Part of a small language model's weights: ALiBi.
Each number is 128 + 32 x the weight over the matrix's rms, rounded and kept within 0 to 255. Layers, rows and columns count from 0.

# layer 2 attention value, 128x160, rms 0.162, rows 88-127, columns 0-159
[[129 116 115 136 128 163 134 170 135  89 138 116 187 151 174 186  98 137  11 122 162 106 120 135 199 129  78  85 185 131 212 129  71  89  96 120 168 112  89 122  78 188 163 136 175 144 171 141 143  82  61 153 133 157 107 123 190 107  60  84 132 194  91  98 188 119 134 109  72 188  91 158 130 109 114 121  88 123 130 142  86  84 101 100 115 146 141 178 128 199  99  93  95 181 145 142  68  91 137 121 194  84 198  87 179 145 129 127 169 111 128 139 157 189 164 118 164 118 139  80 123 123 127 116  92  80  95 225 131  92 114 134 115 142 109 174 170 202 124 142  98  99  61 150 112 178 189 139 143 185  83 175  98 109 149 140 119 105 143  86]
 [ 83 112 146 122 180 114 156 134 173 149 138  95 113  96 124 185 178  65 105 105 165 119 162 116 208 132 141 156  90 239 107 175 130 110 161 115 148  70 139 165 147 109 110  70 103 141 202  82 142 169 125 137 110 131 161 131 161 104 116 169 180  99 158 160 185 135 112  42 136 117 139 206 110 151 125 156  47 101 106 156 156  82  96  93  25 155 118 174 125  95 182 116 191 137 201 117 159 153 130  83 127 149 111 134 137 112 146 134 146 108 143 190 127  93 182 149 154 109  96 156 110 172 139 110 104 183 110 162 138 129  72 116  94 140 181 120  99 157 138 156 145  90 134 146 147  91  64 111 105 114 152 111 154 203 148 162 130 107  95  90]
 [ 44 156 128 214 137 165  86  93  74 198  82 185 150 139 113 132  62 222 105 110 142 114 131 105 115 103 162 175 124  91 120 204 140 132 146 105 109 106 197 125 142 153 104  49 111 110 106 102 151  58  96  17  99  95  94 124 130 117 165 128 156 171 129  87 163 166 127 150 150  73 110 139 223 171 131  79 102 128 144 182  78 130 178  59 136 133 128 110 106  73 124 106  72 135 225  94  73  73 107 114 128 185 131 198 224 191 142 115  75 162 126  93 146 100  76 166 139 121 121 152 110 126 118  85 124  91  66 144 110  84 176 162 116 114 168 178 121 179 116 125 147 144 171 121 131 145 127 136 182 164  39 106 153 158 133 128 164 181 135 121]
 [ 50 116 102 139 106 131 154  98 188  66 168 158 157 205 175  81 147 161 138 151 101 118 144 127 168  96 121 127 125 109 196 124  84 159 152 198 186 116 172 122 172 144  97  97  98  83 130 111 119 162 157 141 129  88 101 140 121 129 108  47 120 138 155 106  86 129 156 120 100  91 119 154  54 110 189 182 111 179 101 133 146  17  99 128 185 214 144 120  71 144 128 128 157 102 140  89 151  93 136 127  37 123 139 149 167 108  94 127  89 133 156  88  90 166 179 149 113 189 173 202  65 119 139 101 108  97 109 117 121 168 155 129 139 101 118 179 130 107 188 126 106 104 111 155 124 111 104  91 207  95 149  75 116 145 169 132 173 172 193 130]
 [157 117 124  95 122  93 114  81  81 141 143 154 163 178 149  39 234 130 144 130  81 126  83  73 218 114 142 111 170 152 204 196 110 184  56  75 122  99  98  45 107  70  66 114 137 159 188 206 127 120 160 145 115 103 155 109  96 104 133 113 107 121  70 218  82 140 117 148 129 134 102 133 130 109 144 142  81 160 117 159 134 159 196 119 123 157  98 179 109 125 145 224 131 202 183 115  53 122 215 136 133 173 157 153 147 138  85 140 168 125 106 168  89  83 142 171  91 119 137 145 118 105 119 144  81 155  92  92 114 169 150 130 150 147 148  70 145  94  71  76  93 105 153 172 132 128 185 125 120 108 145 154 135 114 133  72 145 144 116 139]
 [158  90 145  73 120 193 175 176 155 127 149 142 118 123 150 148  75 117 114 135  87  88 203  39 128 145 167  90 201 144 157 122  86 111 119 160 130 178 112 115 105 112 141 120 136 154 125 139 133 144 176  57 170 186  64  86  93 131 108 127 111 178  72 131  75 114 150 118 205 115 103 124 153  68 155  97 144 106 115  99 116 148 145 136 157 144 147 148 141 114  71 183 209 145 147 184 163 120  86 162 194 180 140 102  70 155 109 133 158  95 240 117 147 180  76 182 111  98 111  39 114 149 124 128 134  97  87 132  60 134 231  90 119  80 234 165  37 135 150 126  90  98 115 181 134  91 102 197  81 121 177 103 150 144 104 168 130 197 104 178]
 [137  72 109 150 155 124  83 153 184 108 155 189 136 132 101 119 139  76 105 166 158  90 149 160 139 116  93 113  82 159 187 100 170 189 170 140  92 119 149 130  71 151 130 184 120 109 134 101 105 129 138 167 100 101  38  69  80  87 108 175 121 141 144 169 144 103 160 149 113  98 177  82 136 136 101 112 194 143 100 163 152 179 175  62 120 110 134 138  78 152  85 163 153  89 182  78  99  51 206 176 129 101 118 101 129 129  94  93 111 127 131 139 155 143 123 118 139 126 126 144 114 160 159 110 103 106  88  93 124 130 119 145 169 174 178 162  97 123  89 189 116 193 213  36 153  76 201 105 146 111 139 101 161 126 116 133 105 191 162 141]
 [ 97 125 121 111 106 118 174 151 174 125  65 160 138  79 155 102 187 156  50 114 179 105 146  99  97 168 151  90 161 124 131 122 113 153 111 146 125 125 120 205 103 180 131 137  69 104 154 116 159 138 110 119 244 155 117 167 126 187 116 147 155 165 106 220 118 156 149 179 113 150 115  88 212 142 110  92  80 146 147 128 139  74  83 143 129 171 140  99 109 140  88 142 100 164 167 123  87  99  25 108  81 171  96  99 151 102 119  72 117 157 123 150 189 130 191  62  20 158 154 179   0 108 163 132 105  66 138 140 121 178 109 152 128 160  79 149 152 165  93 143 156 111 108 131 138 170  84  86 114  52 130 139  91 175 149 160 103  29 116 115]
 [142 156 176 163 117 113 195 171 234 216 175 175 114 132 126 129 156 125 154 164 176 134 113 135 128 120 155 127  94 109 132 146 120  80  60 164 184 141 147 111 136 138  72  86 119 123 107 125 110 125 186  82 131  81  53 141 133  96 109 157 126  96 112 151 139 113 137 133 112  11 141  90 193 118 117  66 178 137 117  48 111 164 137 214 140 186 116 112  78 130 197 135 150 111 164 127  98 179 144  58 135 134 172  67  97 110 117 121 138 212 109 185 111  85 112 150  95 109 168  85 139  95  54  61 124 141 153 220  93  68 108 111 120  89 187 175 169 129 121 157  95  94 128 153 210 147 147  33 193 163 136 143  96 157 115 128  65 158 135 139]
 [110  98 175 122 146 167 156 160 101 148 140 154  91 101 112  90 100 176 125 150 142  36 163 134 126 136 132 157 137 175 112 133 129 136 137 127  57 110  71 120  83 118 180 169 114 102 119 128  73  97 149 129 125 164 153 118 143 134 122  65 151 110 142 159 172 101  79 153 175 125 117 189 141 127 180 146  98  98  93 219 133 127 158 143 181 168 160 184 172  56  87 183 183 151  76 109 137 152 192  67  64  67  81 191 143  73  77 155 151 127 112 140 109 162 100 112  81 150  95 131 170  92 139  75 106  76 100 175 118 174 162 151 177  59 127 152 167 188 110 107  94 115 171 102 136 146 144 142 116 141 109 114 122 145 180 101 135  86 122 153]
 [ 97 144  88 105 120 137 130  57 137 209 121 120 130  96 152 109 133 194 110 118  82 111 131 209 165 130  87 178 173 117 132 103  87 157  94 247 127 115 163  83 144 133  89  81 147 156  79 151 202 114 109 158  68 191  80 136  83 146 115 168 165 141 111  94  87 219 121  97 111  95 152  76 144 135 157 170 187  81 127  67 142 109 150  92 137 112 160 192 111 155 137 107 111 135 130 127 116 156 143 144  93 110 135 119 149  93 145 100  56  84 146 137  90 144  49 131 101  77  92  95 117 203 135  75 118  81 159 151 140 147  47  54 122 167 111 160 135 173 239 138 145  77 182 132 111 156 139 112  90 109 145 127 166 100 109  69 118 157 188 101]
 [135 131 125 103 146 152 145  96 150 110 109  22 174 115 137 171 160 110 112  75 201 152 155 101 156 163 113 162  93 122 101 159 117 162 142 184 150  72 123 139 108  84  92 119 100  87 173 151  38 155 155 125 191 121  72 119 107 149 115  69 109 162 138 192 157 121 117  86 142 117 157  96 180 145 106 178 130 118 125 127 164 125  73  97  84 124 101 158 159 131 142 189 122 110  61 118 169 119 180 135 162 139 202 131 131 210 154 119  95 105 132  77 105 193 119  46 152 180 132 130 153 125 127 149  70 186 100 152 149 111 210  62 133 116  74 191 185 166 126 113  79  98 145  44  80 113 133 179  86  37 132 116 128 180  77 102  78 123 160 153]
 [133 120  73  93 159  47 109 174 135 137 172 103 117 119 144 124 157 187  32 129 102 122 144 127 165 135 208  92 158 115 115 123 173 170 136 111 191 100  84  64 121  87 145  83 169 128  65 167 107 146 130 153 186 101 187 131 172 126 112  95 154 121  97 100 189 167  99 117 127 118 120  85 166 172 171 154 115 112  82 181 116 101  74 120 139 122 104 119  84  82 134 122 195  79 116 142  99 140  42 108 138 121 184 174 221  42 132 132 181  46  78 141 127  73 174  94 197 168  68  76 144 159 101 113 107 186 122 144  72 111 181 103 145 147 198 190 186 101 168 155 164 139 139 146  75 101 157 102 120  92 145  76 145 106 109 123  51 170 128 134]
 [223 181 145 133 127 138  89 146 143 124 148 159 176 112 135  73 104 123 146 119 156 115 140 140  92 116 152 113 154 116 144  84 142 191 163 119 120 146 125 189 134 163  92 151  90 197 160  76 181  90 114 121 162 126 110 172  92 116 162 105 102  86 134 127 129 130 162 178 143  94  89 181 100  68  94  75 129  75 213 149  91  67 161  76 145  97 161  92 107  84 142 107 149 102 112 124 130 130 129 127 101 105 208 136  97 135 161 139  98 100 147  73 103 121 114 124 152 170  74 194 151 157 130 116 137  77 106 131 133 131  77 127 160 157 169 128 120  97 161 128 127 121 123 135 162 184 207 138  88 101 133 125 175 135 135  90 127 197 148  22]
 [102 169 181 156 131 151  85  94 164 106  80 144 125 127 108  77 155 100 130 117  82 144  60 125 137 142  99  87  60 136 126 124 111 152 122  95 140  89 164 140  95  90 186 112 168 128 190 122 155 108 129 120  75 146 141 158 101 202 110 165  43 133 102 175 167 109 190  77 125  88 120 138 123 178 154 124  86  49  66  81 132  70 161 122 145  64 215 153 201 115 131 116 146 168 108 185 121 181  86 187 169 128 156 121 100 131 108 186 132  95 242  61 161  75 163 163 199 108 137 141 153 122 126 141 135  73 120 157  96 132 170 114  98 133  53 187 137 101  81 125 101 176 134 179 148 102  91 155 105 141  45 134  77 124 120 152 115 139 126 121]
 [132  61 149 162  82  85 162 104 140 208 186 201 181 113  81 159 125 135 132  82  83 121 144  95 117 133 127 171 185 145 175  19 117  95 186 167 153  98 135 130 163 121 134 102  87  88  96 177  93 132 126 143 141  82 127 106 134 144 113 149  37 144 101 140 155  89 142 137 120 160 125 176 171 106 136 155 119  72 106  77 152 166 148 145 131 121 120 122  36 118 205 129 117  91  98  96 154  88 146 147 156 112 108 140  64 133 176 128 110  71 103 119 154  62 142 126 156 118 125 100 115 164 105 116  77  71 141 104 107 152 131 148 167  85 125 137 148 140 115 123 204 124  70 133 140 135 124 154 214 159 168 135 122 216 132 159 143 188 104  71]
 [122 106  59 174  92  95 123 143 140 108 162 139 151  95  75 193 108 114 165 102 141 145 146  82 146 208 150 114 178 145  75 144 116 144 167 118 117 142  90  63 112 157 168 126 102 103 107 131 213 120 151 106  61  96 146  92 114  99 189 139  53 117 137 135 137 152 101 157 114 131 126 119 134 164 151 165 169 101 154  44 125 107 130 115 127 143 150 134 197 146 216 126  42 120 125 133 128 107 189 117 120 151 122 106 150 102  70 125 124 165 131  71 134 133 169 117 120 109 151 133  99 139 172 156 182 126 168  81 109  55 104  97 128 129 163 136  88 149 117 149  79 125 165 112 132 133 106 154 120 122 149  72 156 149 153 190 107 191  87 150]
 [119 121 159 121 120 148 232 152 124 119 137  68 132 114 151  49 106 101 129 171 178 140 126 103 219 162 125 180 130 140 140  80 195 172  92 168  46 131 140 110 144  92 116 122  88  69 199  93 216  98 102 118  66 156 103  99 134 106 163 190  98 134 156  87  93 116 106 128 138 172 155 158  75 215 125 160 208 186 108 149  43 113 140 115 143  84 168 106  96  81 132 122 108  24  38 154 119 107 142 100 199 147  92 122 142 145 115 160  92 146 169 131 163 113 106 163 146 154  97 146  90 123 114  66 116 129 140 137 112 159 105 143 102 114 154 161 179 114 117 102 143  88 112 148 135  94 160 153 197 170 162 128 115  48  84 136 110 126  68 114]
 [127 165 124  99  99  98 131 160  85 159 171  94 115 129 131 165 160 129 142 162 189 111 175 156 133 166 164  75  96 129  30 152  95  84 140 148 124 163 171 175 135 115 186 175 123 112 150  71  83 180 137  98  64 103  50  89 121  96  73  74  88 145  64  98  76 165  93 160 155 156  86 114 137 174  94  88 144 159 107  95 156 133  98  96 150 150 166 103 154 131 162 121 105 137 167 126 158 134 100  98 160 145  99 151 186 118 203  79 151 172 163 137  97  93 149 123  51 114 101 114 169 145 182 163 136 120 187  99 151 125 167 103 137 126  49 190 170  66  79 192 121  80 188 146 143 160 127  90 122  97 141 176 130 198 122 127 164 194  65  86]
 [ 81 138 123 113 120 128 107  83 126  80 162 183 130 175 149 116 115 123  96 122  87  86 113 142 150 180 156 121 120 145  84  84  59 136  91 116 128 130 116 145 165 144 133  81 100 128 133 143  90 184 122 117  96  85 153 124 152 137 117 119 106 123 134 145  87 181 101  76 152 165 151  87 192 155 127  67 111 108 138 198 167  97 129 143  58 184  65 160  61  65 113 167  85 147  51 113  96 100 181 133  90 112  57 125 119 159 185 132 175 137 112  91 122 125 120 129  97 151  98 117 224 138 132  92 166 134 181 156 150 151 123 132 115 101 169 220 118 116 196 106 101  84 106 236  61 100 143 106 108 144 107 185 117 133 135 149 138 148 136 120]
 [178 133 101 146 161 124 145 156 100 174 191 130  57 177 139 134  98 155  99 113  75 184 140 164  86 133   0 159 169 161 104 184 101  84 110 154 159 140 149 172 142 125 118  97  74 128 236 111 135 104 127  68  97  89  62  63 139 149  96  98 108 165 154 171 138 143 134  95  73 146 133 157 100 132 100 137 169 187 156 127 130 168 165  90  90 100 112 103 111  81  81 226 168 114 164 149 115  95 136 129 122 146 139  88 141  55 157  97 153 175  69 120 137 155 130 119 103  94  95 125 173 105  96 184 110 121 130 145 145  94 131 100 171  83 161  52 138 213 157 133  89 100 161 121 124 123 140 106 119 118 139 153 132  98 125  93 125 167  39 149]
 [154 130 143 138 146 154 149 114 117 153 215 162 111 140 121 199  93  71 191 109  91 136 112 126 170 166 107 115  58 146 132  84 110 106 127 110  99  50  94  92  92 145 235  74 101  95 100 138  84  89  77 107 182 134 151 135 156 156 114 141 154 145  82 137 112 141  87  91 114 129 132  96 148 255 101 125  87 161 145 108  76 155 113 160  82 141 189 123 116 132 169  98 142 143  84 122 141  50  80  70 123 130 137 154 110  67 114 120 147  85 130 167 120  77 116 119 160  92 147 137 152 166 103 134 151 130  88 117 157  87  73 157 114 145 149  63  84 176 117 155 165 115 149 128 129  91 149 112 103  82 111 119 126  76 128 107 185 158 174 157]
 [155  93 138  88 131 118 100 146 163 149  62 105 107 139 145 134 106 112 137 135  69 101 153 169 123 150 136  97 161 103 126 132 154 175 129  79 125 137 123 131 147 143 113 109 104  70 163 127  97  81 104 148  99 132  42 101 114 111  67 126 127 122 200 163 142 126  96 141 163  81 111 191 118 135 125  93 102 132 159  99 100 149 186  56 111 123 130 160  92 147 185 170 131 130 176 110 159 137 139 103 163 185 208 174 158 105 109 105  98 114 127 140 186 138  70 192 124 147 105  50 135  80 134 166 130 153 114 108  81 163 113 178 112  97 105 143 143 143 191 255 151 164 164 158  61 170 133 137 190  91 157 151  88  63 141 153 150  90 107 144]
 [174 175 145  90 159 131 157 115 120 101  45 188 114 173 141 175  81 152 148 122 186 108 110 125 185 107 157 113 149 104 151 100 116 124 133 158 114 190 103 102 172 111 138 148 111  52 137 145  10 147 172 155  82 165 145 214 155 121  64  65 102 139  92 138  75 115 179 170 153 105 189 164 141 129  84  77 136 102 133 170  95  42 107 159  93 105 128  97 151 180 169 146 105 104 145 175 166 133  84 132 147 170 132 164 201  80  90 125 109  73 169 150 147 145 141 139 171 127  98 151  79 198 161 156 174 146 142 143 132  98 110  40 174 118 136  56  90 113  79  82 111 146 141 147  99 112 114 104 102 159 125 141 100 139  95 145 110 130 157  99]
 [145 163  87  44 119 152 101 222 199 174 111 191 145 153  55 143 164 150 109  96  96 118 142 130 113 162  77 147 126 108  87 125 123 202 115  61 100  66  86 188 212  96 174  98  74 108 125 181 110 117 157 178 162  43 115 122  36  94 161  82 136  96 149 111 130 182 156  92 142 121 176 120  67  87  67 137 123 145 126 109 199 124 154 147 105 123 171 132 192 153  76 160 105 128 111 148 141 119  94 147 172 121 112 157 129 100 170 138  99 139 150 131 171 152  67 200 120 118 201  57 109 101 146 184 114 136 137 195  85 101 152 174 114  56 126 139 119  81 145 142 157  71 104  88 129  77 217  63 141 179   0 138 126 168 114  85  93  77  95 118]
 [ 62  50  73 145 143  95 219 110 157 123 143  81 146 117 143 159  74 136 119 128 205 183 113 172 150 160 120 163 144  85  91 137 115 170 129 121 111 136 136  68 122 141 157 163  71  67 110 160  97 220 129 161 138 144  67 159 120 101 192 120 100  91 107  98 201 143 240 183 137 159 147 171 150  89 186  95 149  93  95 105 130 161 122 149 104 106 173 140  54 160 152 141 164 188 131 195  95 160 142  78 102 150 140 156 189  73  70 137 140 182  87 143 105  94 141 154 114 207 137 137 233 120  80 148 123  97  63 223  93 116 100  76 121  97 141 112 127 113 157 206 103 183 120 118 139 153  89 144 131 124 195 141  59  96  79  93 137 127  89 105]
 [121 118 101  81 157  87 133 129 174 116  38  92 177  88  89  67  93 165  91 139 178 252 210 126 136 148 131 146 140 121 100  54 114 165 131 143 138  66 151 123 192 137 131 172 147 136  98 150  91  65 193 114 134 148 110 118 186  96  97 184 119 127 131 167 185 100  55 201  93 106 150 108 111 139  99 146 150 148  80 162  44 167 104 142 139  93 144 185 113  76  69 141 103 151 169 144 185 112 202  81 105  51 144  93 170 103 180 136 109 112 154  71 129 174 148 154  81 133 128 159  96 118 130 137 193 111 130  80 140 130 170 148 101 125 115 123  85 167 116 112 137 116 139 152 133 148 132  69 146 158 114  95 132 152 203 101 117 173 154  63]
 [  4 176 126  86 174  87  73 110  73 142 102 125 121 150  15 181 184 104  89 181 157  96  85  82 144 134 157 108 164 130 146 100 183 104  96 154 143 154 133 162 156 149 170 162 155 114 156 140  98  94 154 140 166 116 158 150 119 105 140 107 152 104 138 121  65  68 121  79 160  76 135 122 107 190 118 134  95 108  98 122  52 219 166  88 137 176 131 122 123 106 117  89 134 142 156 157 116  71 154 135 125 156 145 132  87  56  97  70  57 173 148 124 160 220 104 131 171 163  97 196 124 109 126  94  94 170  57 188 133  86 166 120  88 115 178  90 107  82 165 171 153 142 137 150 228 138 137 150 110  86 175 166 141 141 154 161 124 108 106 104]
 [115 172 176 127 129 148  56 105 217 122 149  92 154  83 106 129 133 189 169 162 153 182 131 159 126 161 143 130  80 137 119 166 141 145  70 198 120 187 119 108 102  92 171  85 108 141 102 116  49 123  96  80 129 108 117 154 198 169 135  95  93 105 184  85 152 155 150 120  32  75  75 131 118 169 154 111 169 106 116 148 120 199 164 215  54 112 210 136 118 148 117 169 163  87 175 137  79 152  75 179 109  63  81 138 105 189 132 147  95 156 128 160 182  92 108 139 134  57  85 113 132  68 197 133 150 148 131 124  91 169 117 110 125 108 106 185 111 132 166  55 142 104  77 168 147 116 129  89 174  23 137 122 154 174 118 188 180  91  85 194]
 [ 93  42  58 167 147 100  58 171  99  81 212 180 210 101 101  85 176 115 156 118 100  98 222 159 154  58 153 123  86 119  54 102 115 100 110 163 175  71 122 194 156  76 146 171 125 114 137  40 114 130 160 118 100 110 184 166 128 111 152 160  40 172 174 164 119 140 142 133 119 175 180 130 179 148 122 204 191  90 149 129  72 164  77 112 179  81 179 132  93 159 138 169 101 164 180 131 124 123 114 129 115  85 136 152 133  90  36 174 219 125 183 113 128 130  90 147  95 127 133 113  90 169 118 149  44 193 106 163 180 122  76 121  42  86 211 179 106 119  94 136  62 101 138 120 179 142 136 122 101 113 121 152  81 131 123 145  88 107 134 119]
 [134  57 179 147 139 196 173 190  91 180  87 110 148  64 143 143  52 113  87 141 139 115 143 105 116  81 180 186 178 162  80 159 162 120 154 114 145  26 116  84 155 127 170 190 155 134 102 149 147  87 138 131 179  86 125 146 106 139 125 182 151 124 113 118  70 174 135 101 134 156 117 102 115 172 123 195 114 181 180  79 153 111 138 115 160 113  80 145  63 131 165 166 157 134 166 152 191 165  91 163 123  93  93  89 172 169  99 124  97 130 151 105  87 129 167  99  61  99 209  85 165 130 104  53 186 115 116 129 100 172 154 178 119 151 103 112  88 120 116 142  72 106 157 128  72 105 110  88 120 116 204 141  76 153  98 105 149 169 111  46]
 [113 100 148  98 211 118 178  65 158 129 123 183 108  74 165 118  81  95 170  76 129 180 165 131 154  86 102 106 127 147 176 136  45  85 150  94 184 106 141 202 136 120 104 171 142 168 130 190 123 121 103 121 116 152 164 149 139  66  67 138 118  69  72  91  78 154 162 132  94 143 138 121 191 133 123 185 132 162 148  71  60 148 142 101 109 152 170 165 178  90 103 136 126  91 112  69 126 173 155 158 129 135 126 157 184  95 149 170 147 196  71  92 184 122 127 180 174 117 142 105 115 127 107  79  98 186  87  47  85 154 106 155 129  95 117 150 158 149 124  50 115  74 169 142 101 198 227 138 135  96 130 172 156 132 133  97 141 144 173 139]
 [116 135 119 125 152 124 108  66 178 148  70 116  96 119 169 102 161 105 144 103 139  75 198 216  79 148  79 160 104  93 149 186  99 119 110 156 116 164 117  83 187 171 183 129 131 154 147 145 108 110 151  72 160 158 128 159 108  59 178 139  50  93 109 109  78 114  94 122 155 198 138 127 151 125 140 123 122 184 115 162 143 141  67 132  47 116 151 167 129  94 204  57  55  94 218 133  79 176  82 136 147  35  98  55 141 119 155 126 126  94 163  92 131 173 154 100 187 101  35  43 181 143 119 144  71 136  86 156 192 208 157 219 173 139 150 157 109 144 126 172 173 124 127 118  82 134 115 179 113 134 107 100 112 158 106 123 121 132 108  82]
 [125  87 125 169 121 162 115 122 231 134 103 130 145 127 172 104 156 141  97 113 102  93 142  73 183 114 133 136 118 145 145  99 236 129 204 170 129  76  92 163  78 165 150  67 123 132 158 135  77  83 128 180 124 101 130 165  74 145  97 124 103 115 123  42 141 108  95 127 161 122  69 101  87  75  83 124 111  85  98 133 184 126 182 121 113 136 108 148 110 176 132 128  60 101 132 102 149 166  99  97  70 111 137  35 144  51 144 134  89 184 168 101 117 171 192  89 174 112 118 153 125 116  97 120 141 133  83 119  96 171 117 162  44 111 115   9 155 161 142  96 148  86 185 154 148 133 107 184 180 100 100 122 229  79 161 111 150 138  78 153]
 [136 175  90  94 125 135  29 105 148 150 171 134 161  93  97  48  95 121 113 158 148 153  89  83 189  92 104 198  94 140  96 116 106 139 141  80 144 146 184 106 180 133 155  72 118 146 140 129 143 157 139 112 171  83  56  44 162 124 157 148 101 104 120 177  93 152 115 143  94 136 143 197 146 137  73 173  26 142  64 147 165 110 125 127 168 104 121 176 131 157 166  65 122 131  88 113 107 143 139 204 135 147 103 133 118  78 126  75 117 164 118 183  92 108  77  95 159 116 116 126  99 121 127 166 122 110 142 137 198 119 139 117  82  52 135 119 136 202 138 117 109 181 136 175 154 129 134 104 157 146 140 117 126 159  21  84 138 117 162 148]
 [233 100  81 128 205 140  72  48  88 134  99 123 214  55 127 165  90 190 124  83 134  73  45 113 143  96  86 159 118 114 110 135 190  84 196 184 170 147 102 138  98 142 147 159 142 171 124 170  95  94 100 148 154  92 190  90  84 138 148  91 129 131 147 160 122  75 152 124 121 136 152  99  84  99 122 109 109 162 132 103  95 124 167 198  82 174 128 186 160 162 120 111 140  93 144 165 123 120 150 121  85 166 114 189 131 106 112  59 159  85 146 141 117 123 139 124  85 119  95  66 149  90  86 164 134  83 151 235 154 107 168 146 134 157  88 197 141  71  79 126  67  48  91 102 200  91  84 130 190  79 117 180 150  98 162  40 114 114  70 120]
 [102 116 130 155  68 113 152 139 147 153  68 100 151  56  77 118  81  77  62  73 119 110 121 143 196 119  89 128 116 152 114 153 229  51 182  79 117 146 164 146 143 118 137 148 175 155 163 116 128 130 163 139 160 152 154 157  96 134 150 116 109 138  90  43 130 182 130 114 138 129  93 109 132 209 112 139 165  88 151  95 111 205 120 148 153 107 113 120 127 185 167 156 133 139 105 142  68 122 137 131 145 113 207 119 142 121 101 104 114 135 132 116 132 162 210 209 130 183  60 168 157  83 144  92 170  83 215  64 142 160 131  68 120 139 122 108 140 156 166 167  98  83 133 134  59 123 153 194 121 118 115 101 131 202 148  51  67 113 186 204]
 [160 106 142 187  89 151  96  26 100  85 137 169 118 212 196 102  57 186  75 145 116 112 148 113 131 183 152 172  50 172 118 130 105  88 114 119 158  69 153 116 106 107 105  63 142 155 141 126 151 153 150 109 119 137 157 164 119  74 174 149  97 134 164 146 144 109 124 123  66 120 162 118 109 155  54  99 109 135 142 165 186 178  60 127 116 107 105  90 108 171  82 116 127 159 133 130 111  94 155  46 157 107 102  82 137 112   7 120 160 108 114 125 116 122 126 171 169 175 123 140  88 114 191 149 127 151 147 137 126 163 138 162 153 142  67 104 152  74 125 146 109 103 167 147 146 131 127  77 128  97 156 125 178 203 130 149 146 148  65 114]
 [192 131 163  99 139 178  83 146 123 176 117  34 128 230 109 119 128 109  87 131 105  99 109 117  82 174 117 111  82 145 173  18 120 137 148 142 161 242  89 111 156 142 146 170  99  53  86 120 143 147 206  78 126 129 219  86 153 123 114  82 145 119 107  53 100 169 152 145 141 163 135 188 149 151  92 119 146 133 144  90  88 143 102 155 148 103 124  78  69  43  76 104 115 226 167 146 200 138 149 132  94 181 112 109 124 144 159 120  86 125 103 136  86 208  75 154 106 134 118 156 172 177 130 172  82 126  78 128  84 123  38 120 127 166  80 162 159 202 116 124 113 105 119 124 127 181 161 176 180 118 146 113 140 183 119 157 140 139 130 139]
 [146 176 129 104 131 119 132  77 138 157 135 133  94  72 141 114  77  61 158 134  20 119 105  67 145  79 138 108 120 129 142 128  88 170 137 148 238 122 104  84 119  54 141 130  82  42 134 108 218 166 146  88 157 192 128 135 101 139 133 136  67 136 148 142 140 143 125  86 192 130 136 129 183  77  99 178 123 136  65 147 188 166 133 144 132 114 207 239 109 119  69  69 169 130 108 196  72 108 144 113 133 141 147 133 121 162 117 148 104 199  74 169 176 183 110 140 128 132  96 122 108 168 162  76 121 121 121 104 156  56 140 116 178 130 110 107 114 155 101 175  93 176 135 117 144 140 109  77 163 123 150 184 159 106 214 104  99 150 111  24]]